Weights of a small transformer language model.
Architecture: RMSNorm before each block, rotary positions, biases on query, key and value, tied embeddings.
Training: a variant of Adam for these matrices, 440M tokens.
Each number is 128 + 32 x the weight over its row's rms, rounded and kept within 0 to 255. Layers, rows and columns count from 0. Numbers have three digits each. The size before them is the row's rms in percent of the matrix's.

# layer 10 MLP gate, 512x192, rms 0.0855, rows 484-511, columns 96-143
100:220111130168123153095150118080164162125211178113142144136207116078186088120101108116109159081138147142110134120151105159159112116129150160181210
101:124136159107054133090132145109138125137139106131153131167096119111115125089128068167134115142098063103130088169106124136130189160139077132094140
100:161130173148124146150100106143174090136141113140160096096186112122125109139171165137107137145095063120117063086122112147107119153104134152148128
107:132109179101112203068162116173132094156174105140126102137119133103145064109193115142083097116148116171157083131122172112149168104116138113129159
106:187199204146133124102134106116102132141190128110071091053149110136150161140104157158128135136149148109155087124149161150116175100112151151109129
099:167109156149183152138090138164124139065199156118100085086109126130144145156119068120126135114153175184119072182097119129103124062052070082175146
100:129070132130062101116124090121122097150145182183136148120158156166113176107185153132180114139150133135184096103133163122057114109146139157129110
103:129138147146130105094125084154130159142159172145115159125079181154125177086145133157119112051128150135139113120106190133109147219090154060163145
099:171094092164130172178136169107118104164146124067197085129147135168134115163167141133137129174090088180123092084137217159147150118145180113140121
099:171137209119124115172143132151134144105095140115093103145124150126100118130107120160161152090211134158045106107070123095156160182116051129115111
102:096074136187153159155221067118107229180142183130142104118159134120056114145146119138097130139132167068152132131148117132095149131127108108137108
103:101107122103093090163129120103158085105184109102123148115118099162083151129125175187103131185114170077170124132114152104132140135114165122091129
099:118142197119114104083152131107162183154141179131095100134127075094120121149195125117088097076170167146131119132202138098141168170127169084142104
091:123101177100141120122185140071116103089129183140158150102131124098095102127093084148096136138146128140171112157155121146102132131157124069171122
098:156138140170119133163099156089142142138195137172166114115094136194098108192175129169169097121129132176178150126120133130135160112047097103111174
094:166131152165103096082079103084161098097168072179145099160158096121092124128128156145126153117075160117093121108155101140077177132081118213058148
104:163111135150128159180095088150183100150122083144098169157140158089170073113138098101078152118146158052139104184093162122158129097114155120141156
099:112127161082136127059095111156164140141129095120120126071114146184139148150141054140164073159143127114072116148134115106098157082087130130120167
104:121078171129150144088079131131186120109116088168113109108171147116129119191147165170099116090157129095162132181139150100173095099169145196120130
101:135127130072088122111112122167139102153136165143144078093079154166147144119135134140152188142110148121121084152129161157044139101156067178134137
100:169165136071127108175157137146112107163141128051110074139119079149117131106118160101155113090087171120187138108110162169112179148131062190084143
102:097082185132076086137170183129138119112154131137126109151133143160115120113135123096068142119161106181094088163109115061109186129118096153088158
093:183110138107169133154159081194137147095153107129133098149189065102155108161107159137118176122149141133146095113154114133123115108131194168136144
092:143122132127144079133103116072141111092097190095137115159083105156140181160120184098100056132082162131062161123153128111096179121052117169148092
107:166108153169057134127117188125149122173137120134169078057127101084081089143119111126120096098111157148132152181177166090091202157173089159145125
091:147057111156118128155111140123140145090181089126133103084183133181123106131118148129104173180146108070125143186111226110066107100108138202152130
096:090171200110137148093125145089064072106189125068086135136174133144129084103116110137134134105145138141133127119133131118137118153112115037141135
092:165066151127137134172117118143122105162105081102123129113086070143171128081117143072104097127092131200162135095123172096121097116106104095100109
# layer 10 MLP up, 512x192, rms 0.0837, rows 484-511, columns 96-143
095:150093129160103137164142110125128124042119148165100119123110133126141101198141109142128149159138155093146174111114092141119134080174138151156127
097:109129087106147156120112103098110135155184197145144143102128189117125107135133131117148148168141153169128154096093128142148178100151092159205163
104:165145110101086152060162107162074073150116080137138125149158142150112096078148074148066091120075125129116115099161092156126094128179159093082145
105:120135157148161113090143098124134119067157124131158154160116133169180118129150153100188126137081099205127054135149135122126198174147094142137131
103:156079128130121114154139148104142186091117144149117098131084150157069118142069128130102186149134109115105129120169090131113096093142161117150101
102:120169130122167158151168111117135129169148147158068159103140097107158156129106068174141174129139126081083108170065143177085120127080055146093141
103:151141149153137092152155132089142186114201222124160128110148053127126113098097074086136124119118152101153091107127144121124089156114176125101108
101:129142118079152136166129127125130165163152055105148115110096055074179056097161109189107114103126147149167139147157088209103088137131135104158175
093:094161123097124142132185137091130099163106102095103115126082093085129115098138176138125162175184094111074131130148176119164146113182158061132196
092:102095060171146114170112176133141118114153113110127139174096161151149137122149142169127174131142080070144156151139079090075117080133131137085103
101:075157070160136166085110137095139119116089177088143131135122075133132161168095119125134153161136111082141100113084150052091118141151088121135114
099:188131136164110118128177101127111189152162068135110101176186075160152173128104098142137057168121132128092162112153192178142166107132159170120130
102:083150177168126100138150164112132086136084140154087072102105063105175091125114107117125183148074137143138128110150133174115148112134125170079086
100:131176131144162144152104115117055138105094068097177104071101108096179164134107103113122096181170215128147131122114137128107156172106116119152104
097:117131154096191140065184139087087138131077150109159120144131138114114118121137118154174139114100151110095112153050127179093102120180143166121121
099:150141137156137140107085164104164096166118102129071180188153089158077042126156089128067102163088108123129149126136148119132130116097110093120072
101:148149138173182135156111127184104059214215147152112121096108145092099118102099106087147147138148166150105127100111172120118123130173123134152107
099:126167098093125140153156142155117104123117111080157154113105113151111083178158160140094115183107124141140130054138132232148127058180186149169108
104:108129118117072173130161092136131159064128148140107091123069134089171137091084183130117092146117101132124156157076167172173163131101129173077160
102:107102118101093141071080133125152111158113124096130068125078092103123125186122044074077133091129161108180150115130151095126118114138082136103120
105:110085116104141139154122152088122098178133124150120213148184109068068125158142121161084151104118094103113163105146124065216171050121174149117121
108:120111146149131139114150152139131215152088125147162131130171104178131105178147096082084150067116071192081157152123115143149118124144188091157230
097:158121144075162109084072073134138226070125153114202141150036110103069086141132098172089098110123102156092138116147123084113085137095150109086135
090:109131172142103113126064067131099190094127144125115053123190083060165120078132121083134145043123191148063140062083119156118117143127085185151125
107:123132107129099133155134130109096126150130154154131109123108156143093103185145130093159144060178110126092127161168157172110059148148147117115198
094:114132119117122124103109091149100110074142110162098102119154122117129133153160073200081155090220089181113086154129172105123123147122114149156131
100:146136154146159142135090107068177176095160147181126144112091129080061138126131081187108126181095124162063109095195108116150104176109164175096136
099:094164137138142146121127142066137104099115064193133155100130102191089125146172105129126157109145131102144182127071179160110127132116138115174091
# layer 10 MLP down (transposed), 512x192, rms 0.0789, rows 484-511, columns 96-143
098:111091165160163125083083109130164151144058105158148138117132107081143175090162112098102106080125084113162101122115142114120134179112100119144120
102:125166109166150137141169101102107148143158151143150165059152143092144129096127130128105123228123171063108130112140155108151159173111113059069084
103:109119103098085140094175170160098155171076112063110100140136161127106147133155079131121153100142179101098119109169175134120073111137077182091187
109:153121111135160158100153087179128117151117098138112090176165062126086145173152090104165085200109179151107157074203141162127110110070147162128156
103:143169131140153150141119133174117122133128121135156062147098168128108129122104090127156082128184082106138122169111131156126172151127126120132174
105:107145114133112135106100076114138124153163194101111209160097156158133111150151086137115127168081140132102116105156106125107139131129143110085160
103:151130105166122098132136128133146130101124071148109126092133169184147197122125168127123114150105096136102141110152151140098123140119088144136094
104:112106134116160124141130113127156130143122143131141008120156133135135124104164154123133145151139132173203110171138154158161137185110152087167128
095:133154105120115135153130144158132179121127151129149206120164160124095122134127104079089079112109163126101163140114108126151163185151166135144147
086:150179141148120112170142110143092110097079108115114000127161172097090072057114139136092136100149105171109140134112122110128126151125100102142145
103:115097145070113050118141134089077143092083099105089140143125165123112057100090126082177150126124145144177105157120080172141177103142100097138124
096:154196255132082150171129106160130143141146109122135160155119105109149134139138119122145123140106095150165185172082104144149159173141113161105174
100:185051141113130111084131114148140125157094113109089106172153129175118156124077145139116089141166148067096193111095125145104154110135148119128159
099:087117102168161163088114065082082146157130185107100168158154082133096149139121092163150102129100133127113151088109218161177096081142155113131135
097:076080074145099114193148164094187153163159121110117194138162111115075079164128109181139100136149119113066116096136133163148133124112148079093118
099:137161182161139139148133081139096138109105129140087107140116110077171124128061141151147171145147120108111146103095150189108096097093130200148119
100:130166097085118173129147113228133111132067121125104173187148110128120166076126116185151038106163122084165163099149140122076112135120129181118108
097:171108171121137102034087195116150075115114158146106102104102139118156115141107094118147144111141140090116170141138155148081145101106128134142126
104:103112164141202149144119166116139165090134128161070121130143163122154139074163162151103111163098110130110131207066143127184151143105126134096093
103:118176155129115112129097108122081150136140162079099099145131078108064173085097131130123106115142140168143107092179111077140083151181148100104128
105:158152090155169147126154098088090108127125138143110056138093104132159151100107083130103072075147101109105153108124162103057092085128119048112143
108:113120108163094133157100140205126158147108073143121172173143172156175123132137131142123217090112150124149134142163087091152137214087096138171145
094:164078072166137105086153101171135108074152131152114112101139100071173098164103156128144159113126092149117087185084159150136127148158160116074141
092:124113111141131153178106149086151106133154133082123134113071125189112145140098150141100080170114180180165152114215119051141138139133201099152110
106:091105167151095096118158111106126098140202136111114174126111102074142084137104079134070096159129116105143158127160119168074086125124083123116112
097:187129171125100132168121158195176145152140143155157199087076074132132123131146148094079090112101145184149178156092079142096178154141143184106119
104:118108158115116105074207126175096120129103105105143138100132128151174124106048098163151176138141157119110176067099150114127091133121104148102162
100:146196074122115108127164094123159106151158123071117106125108133104186144129114160143141154065172150122093084081115120105141166190138139151123136